{"num_hidden_layers": 10, "num_attention_heads": 9, "num_key_value_heads": 9, "norm": "layernorm", "tie_word_embeddings": true, "parallel_block": false, "init": "uniform", "init_std_qkv": 0.029, "decay_fraction": 1.0, "decay_shape": "linear", "train_tokens": 941600000, "max_steps": 3592}
Each number is 500 + 40 x the weight over its row's rms, rounded and kept within 0 to 999. Layers, rows and columns count from 0. Numbers have three digits each. The size before them is the row's rms in percent of the matrix's.

# layer 7 MLP up, 2304x576, rms 0.0415, rows 975-997, columns 0-143
090:540465472535532465525577551477520506405438529506485481490478457423488449474472522464519474530482525453459513519539481519478603523513462526543547515443497486569508416491442495556526501488557452492496506437441510492391478465490537497423581509476489589511506506490519505493486535490458546474453501492478514527468488496440494467550536515529510520508447532488424420507551524564543455545513495484518499503481527452502560550537583502553513
092:447515463537511493529567508421417536539430576558436552499455397525515518480503575492577554514494489485563490571523481581489507432470489505477557473478548487539568462462493529507514430573485539517546487510440431450432463574463438512477566502468557443398549542541464452494507529484586492511533490513567464492490538506489471541489456535507483516548560400493481490565526445534414574550531501500477513535520503540478519561423515526504482
107:546505466549451504509463497506511607452479551539467554554596582518477467488493457471488500526511535454523515550482506526460533544510479496532453536496507486532540526512465457463501553529564481499480470512471496518471501455445481423453553582519510493527566524549471484532482438518538544584411481486510502453491473497531513462473478387496456540552514591539550504450424512521598479506540513547496377486485497473519442437500552507518476
102:564479483529489532520532499550547449456524481448550507465424490513503514466447481492573471543451500582572534462568420516508522493496463451531514455467457512453465544549618490573480479494430513474458443498487509485507519431504551523550529571472602563480484470567487577520502582532447500523529412506474467549450443459535506497475502444488477538476456487473555550468503520511517450465513456487492438504509514448507516647525517446491516
098:442429563521554516457501495528558538577472530460509458572540503499405487501470520457433530439585562453537546532475476449547432521487460418458460538517546467425470453498521489460483539536512467485459457478508508523523512529502474505498538485485491465479498537533432520522473500527444566528447541506511566501454502484505519509491483392558608539535528573474480512497509519489462516443533526475470549518511595508451506541501493479519462
104:517481508535476506529561395524427504487475483483590542489470546468501468410505547571518532512466551553471510530558420524488485540427498459439431461473473460521501571498513524540513552497500514512470446543520512484459485510564494511501487536511525523537446506457485470490479549489503468567435472493555509545497487467515493522507469493520508461471446420591522503488447462468524521612508450443508459545472449532455567483495509534498391
101:485546544435463483480527571500453504511509467540454418532472576464481470491438479550497490501621477457512551542487459429456478429441583522466489502505538517492543482465487572510522444469461513481492510481487486511501528562554575470526545530527550526514530462540456524506471496508454493519491521525487548526499483491561479492494497377477476511508531518486507469518487534434438493502494575521548467447496517483535506548545488464411591
102:518468551498506471522462530452489498509517502467495497467514479553472480504517439482461523501502577521504507518490521486458556511511564453502436491479525519512479538500501486526482506526493497429510540533484414469536550474495519483410544563441451541555529488515494473475565485481447514575487493421479541512459509527518431502544497475491501538503542455498485479536419525550457443558500449510511519529495541466449523502482554449451541
103:526522444566487521519512494414552473466517488512506531538511486465504491473534441532468535511496521507431504468579522498594441484519490529528509504540462539515525520448520481509493501436521513505495546491485484482541478526453509394508531584492458497510491536488466447470571518500510468446546460487609520451496506516512485453527500470455549537528516539462403471555510475479504398492565535483508397443481505456456532460527552528488534
106:421525517503535513450522541516456404476478496479482488475514561498534443507526479559537492491517536551532541505468465508502508531626428444459536431545475526508508487485413497509528490503447464542540570494542510495516472508548465528496521523519506471488452510487477525469505480549478492510482469472511522581481397550494542449511398528447505492512567499457539478467556516534544518559597482497488548493495513504492480427529532590558476
099:520449471451495549534495520506513440523527466582519515515530514450481446540527487538520577500524479551540438482523474460473502497503514474536513485494473530470454515537568501465499479461508486495544490578484521543543523464451484439610492536543510517407403491565513457433566513508533443406516480498506555490533550450558494528521523502491512461524537501495507498515569477489425508481534486522378510487486430531567445509427536445539568
099:462489584485516467503566515458487528473468491433452469507492497513455419490541457458493504478512559532566494513513543469541538521461491525421458470554564535488496461460543509427560553524528544540590469508520489423478491514469512432463481554435489515512443519531439467546526556467510542485532521540531513546477566507603517456503430484427481457546435513590463486382551475496504429463547496427511490445442507498475436438446450444412512
086:502492491520425509550535555428463497543485545521634510520433500410377515498510504526551504587497514482489380450507522566418504431462504510481452451524470570434490515509457445501458443440481532443531560527456524510560537371530482552482461542460429489504446519537459492447534506417536459576473509480466447508442493512497493504465554524517471481486509508466568498518473495479524522444491512471482504461530507476540483512579490487504501
102:520542456484467568482519521514476475499477506444522568499412544480478489493534503499513485533482515503471501506511438445542534444512545494536510480511460531451483486623481476484530482454534522516558451455510521489468515472543532466515487477495517549491477555495477522463489522526458536546484503467535437488598563500487428477481553472465536554440534483522456537484498497595472586496521425497482526459473438486530513554510520496530564
110:451528476478497453508444490509499423481425582552567485507560508528504486457438452518509545560509575508566491504467465542457457552535574473444470502443448469491542434567471532446502556507482455438462530551572496530534470524515531527527506572561537503486556538500448510494414453483441495512488525551462513500511507573455441498492488481502461485458550442453483478569520477440475535582415468472467492473511468539543450520499431489512525
112:445536549429453479542478560501563533526530549515518443475517443493440468479492491524504476547487489444581555496513523530490603445475512515434529501472455562432512543536480500528475462492552477481553537506520513588476501501476521518432499527479497514534510467575527518472476503521460517448430501524561464445490441514498528540480519545483506537525465507551474525518469545506524573537552561458480516538530469504508505480441565463467547
096:495503460540553519501505551528447551480508492427539492496556519463490536525483502461503502460440465525481532510591491540476444531536566455514518488481551506481423505531547483366502453474452482475487526592420482521421530490514442463506492529454424511487567519489501490466486458458458510446488504494501422485520480499491406558500498517521475440538472522518490478515511493486506596491569440508534485463520512562490503563579491532586586
104:500501552529554471458483452482546485417527528538551460561463549486530483504587538466408540511453475580563531535521520567455497416457586546475484566536462528528560434500541421470532495486513447443496469479447540491531456444533531482536463539529509453593496509527521527512497528497460502508488442503535549520546555561475504512504508470454488572428507508469542501451513481551450486456527440537480533500529494536496475535531477487524550
106:564537499440491443556580524464517465488544460502532485488527469551469579488504460533466542505504499499502487523512540546546479485518545551488456497509499489507524501504509476480473551504457544492547464521488471527516537467513501478553504537509497558532435468495491405529501579482463531487532461498421475519513509528415477498494463501509530495547546500503481456529516625512482481514570456502471457525526475544547441492466466540532407
090:504486507462417472527521542495509520481495510493473508473485525534469441547552441508437550539465497499498468508568507509511547429457502586480553467554453505475517470472556544570501512466507515483528544578477553597435525477508539534551543469554485501556471468508485409512562539479527556512512496538496510421617529540479511572528518562498478454529496477501468530386510511519580529445490553535527529433552565495440495572500530512511506
098:489503538494492487508428487453517552418568498461449506519507449449459440417486492498518456524503522503566537512454422464491583450452553487462430453528421528503545518569456504463492545504452402534479570533546518488563534457431496449441484503524513539492527548490531471491477562487528534513523507528537491581544433535503545462479515541554529531443476531493470432522460501453460465455480474450546500495477527495461475504585490464518601
091:493546586412506523529476470493499495558523544529458489496466477520518505517394469562477520504539558555526447513526441503589521481451487525401474517533508505472488479481463549478517490443471495542492489513456484588545517571576551467451472480462480543485558490509475540475412518518497590471491538525473467488544477515532478460523487457498480419559502492535476510483501543443591503529470491411476471462523521524439500496580476581531486
097:485521504456552585484533494547545498565441528532504493435461466470501529424533435551561535484476461410512486599497537468589546532453530486470528459513558472470512557510459516479565514483506527557531595472461460455487515536552485448497460510464501513489527470475517461444448426533453487532445542444530543444501536508498480435538465473477519531529520470505525511516446559497464497420469549466531489512519553471522483459531512562473526
# layer 7 MLP down (transposed), 2304x576, rms 0.0415, rows 975-996, columns 0-143
100:513551535496515528454480511539414526460557501438482516510521570513457470487528543516510476592452454484478457547584512450532480558440440540543507515545513446490526471482481628513477458530499534541532454503484504481561492521557462499503455518530526452467519489545530502461507505544555466546496494508517440495572523467555535513467443490494472497455459524461596549548433540521476497552530464527420464391522471542477462568514494435536515
102:491512493463502470475485450488510501503500543444409562511497560504430516517464546518445483472516506421506476398527457526392512474540460447484497505497531513506524444501524498443479445479477575547470504469449451527474459458468548477519472501488465499486518499467555499579524511505457470526531524472476506502517468505410459471500487502467530499503556484492466520477433499444488472548466444527573444525523593528510493563501452507499525
107:497627509540559491434459479540489491522479472468517461520461530561552500525534503565476467495432476555477523507509499489421464487592443508517491566477536462502537454545528530472499569493511463479586518503521426513446533458491478543455608532487500574508573623510501526417487542532514478509510496418447500514482479498438509561484500458448467449489539571458436571513536514539438513488501567527535502581522491502543463525477489468535485
102:498573480577475512491571517502451587490478519496481507452515513455445583438468468553520533480526492513441459520459521443502466480494481458469502490549451503453461548493499561486488456537483419488472473511389490449497487435494530474543515543470494485477461458571479563527479609456495463534431515521651542457437477562457520454528496454472517537520457489518547591574502446514507505510522445500542540516577504601539447540510575549522497
101:490513537471508496484462485439538540554540477473511366542591532506508528527440561526492518524462554486372408474466449432598453435473416466464495495435542452533506507509470501481514520423498532524505521512569474523516553503536505637489470483474516536478473485486542501539558550576513496543486574490498485512509499548533535494551522516474504496493507511538581533512496510491525489523501504519492447488463523515426522547473427495530507
105:498433543577504431474533472498529470469492514552590481475582471470512437468398446480534479489463504487517484445530449547483485579525613490492501607532483483526483434539562516518532512504531466497516542446546493533558558514516493535438445499571492540506460515507458555520474566486481530498532451445436458485543523447452526547546499540555452482532482503466463523470519567421462567443478541470525514482570443536496642420482577514451478
096:467500507494478448441543502522502488446466511513537528447527500484445588526529505556590493530459498517591518495575464562537550523395512584462444473484501437440535482529452532549490499486529533535550345485576514538506476537452466440532484477420576441411535533498555478530502468504503482537451523533553550521554526481502449563534465418521550468486520506496469544473525469511496471435514526460580476488503569470552489541462536497572551
098:513504547484471597516390525459594420549522519516526489482535477510553544498506430464552471465546497498501430510521484592535540429462439517444493497511481504441508546450491441452536530431525541528477550468535544438519502518451498486528449429590476443532445517524547553476553549460490476486450437492495492461464565430505406448405498408489474472521510538536477489449493486504585575515479515555533547502480442468515414495499491488497464
105:502547504513513521540541470496473512473484460483441427573528444516542570490503442622552487536427482477499440530643456390526508479480470439538559502489491567442556544514513460545509484553504486426478474488569460505541400440476518519537461542498488472507484567469546546495548501512586486515514484538464514453500474497468456497483511443490495452572480463482571539462555407493529557498538405474451502475389488449452523493502470439451507
101:448474537515561541500547462543520452476411572497561512494440462518584519567520463482441518491468506514507479529538518494526492509457492509521558479419416517511483518527419469460451529405538434433545533514539460499495483575498486528523540450538463589496495493464552515542527488487545495507539495435457542566557570487443507467504406518458476518472467539560438504472516456475521460515490485424477506451481515504500475491520515518547492
102:602532476488371531517484525497484422514599473427468532465567453491491491575457419532508496523535440484493530532415503498462561586408481426483492460469492518547547478461501513585488478487528447492503488599544465574465459531488530607480499549524479484436505478443476559499488481458518490444501496494484474493453538433554441504525450532467540485564457420591482424507454555493463497512531488548492570503528539470513480454485501458532566
097:511537443492515558525566424486476427453381454548472499497505494452547474432489433538512553512498569459473447483543497478503477515482536484497478450502507469502550592471530439526509434548506488427509498544523534442445490473508496530490531596468521518501535515517466469521477454537559463479499505430531516477484440469435461538480454509468480422519464510547547539549508476471469462467490509529474492441511528530469515489392462456531506
090:522467518580491541450460533545524477502511523513556496497510523449458519517495504529484549525549494489515502496495460526396449472520442434492448474422568432495449523557538474498520510500537518447436369506440484537494414504530474552554513483511464494477556480428536513556462476491521487561563466481552458569536531450491485511465570509405487479429449600506497503559450523489576461504552429514464455499448455500554540543537530493477473
098:440461438490515399472451500500487548462448522476536487492458436439525523524464523526443547482515479374489545591529557524503435451514456490576403546506469492512539515564457499536422439535504565472520491489446512525544451486425490502547516480503538478419509475482503541560484477544525576536456509481510484532579490520491415485538551515467529471531487457455471543484445550520466499494520486478551488500449504433560507459475514474591487
110:478506409455546526440469514493529457474518540490528516516613553517485473492489479519514472480459432558463517474508432492477492466456544518518476483464418532514508451519525464475513484485492486473550551462494478512529536455510486514445497513534496519468457436512481491498498540504538512564476562602485470488482523526509531570477537454554536437468558501513473597510537534466489474501502483535461505489495435474509493475490511467491532
097:431486483483461493473492530499511572524496491486466538440470468487525471560519478498543503547487470538456501478465489443486547479457517544477476511502486477587587505480509461500533507475493568501485561506510482451524551479543569549481489474475443523507483552497525546487518484524566416450498506492503506457568522479503462456456565512470514531549501471458459494460471474454540498529419512537491519543484512463510470548576539498479508
101:478598506512503452557454560487550535530474450384536480513516533536505508498512543435516401504534440455525528498538465504461583574481483518516499465514451501467533497460462527495458549490389489537593479525496518502441524556487586457525437458584438502477496472513417531467441465445522463346463489527476452480528554444496555514488511508468512522608478482480500459514504424530481526593535397492496511486494521430520532503501541446512464
095:493484494497454439478515470554526498486519485502476469537529508464495451466506526475490538550439497493535481512559490536459474408552554500481492555529499540492533475528552459528545491468502501509473435537511513533417534527595505500456500514476447513517512496458537518471578534557475561548546542518543484517509511523497453513467511602530499523512468402533469444442443534555494524491584482515544501545482510550476527523446494483410511
104:458494459466507493613501468563488489493521505497464528411526480502511509469531479485470511479403564456499500577487495578496554467437497488481452497526558549486472480471482543437530553575456527476510477532491505532464509494493494517501534514525570490479537433605397501470506479502510521511405567421480515495502504476504479519497501518505542481553511537484560436449508524553569449464510444505521521474462512522463442473559452482497466
091:462540564515523445463496481426503504442535519501518513462487510507482487493467409481509502465473482522484542527503487511516535430471569552508551535495511500490485511554483507476536509479510509499524470480487427458533485487489436459466504474579479503466507508523525500556448526470476567502478494469495476449477447498523489460448475469450539469456531476546514479453465510463473461553497534524579457488489465527485432598476526541564505
089:516500509459484553575513454462549533507494512482508463455560431464492475457511478548485587539548500472518473540438490462473531531497521506531463457531525494485531516456539496486548525576474480532428554512559501510470473478508497458487575433552450528441453507520479496508528496527501464522461490571519530487487528515443486460551532455602495520395554480535580526534451469459494481520482484458513472572450570495482424538509510505420501
094:451498534515520488437501540461487524477524517505461511527504472526415557554529503457476561497472513490532528491473513459559478455520519508523540487504477397470579489490549519499443418504516481493503509533508503430470477515531500525490491446473502482510525493520494515551471462473418478459507489393529481542486542456476525509462476518529459561495504481563463495479499409479479472483524531544564552505487453491510514486446489454511484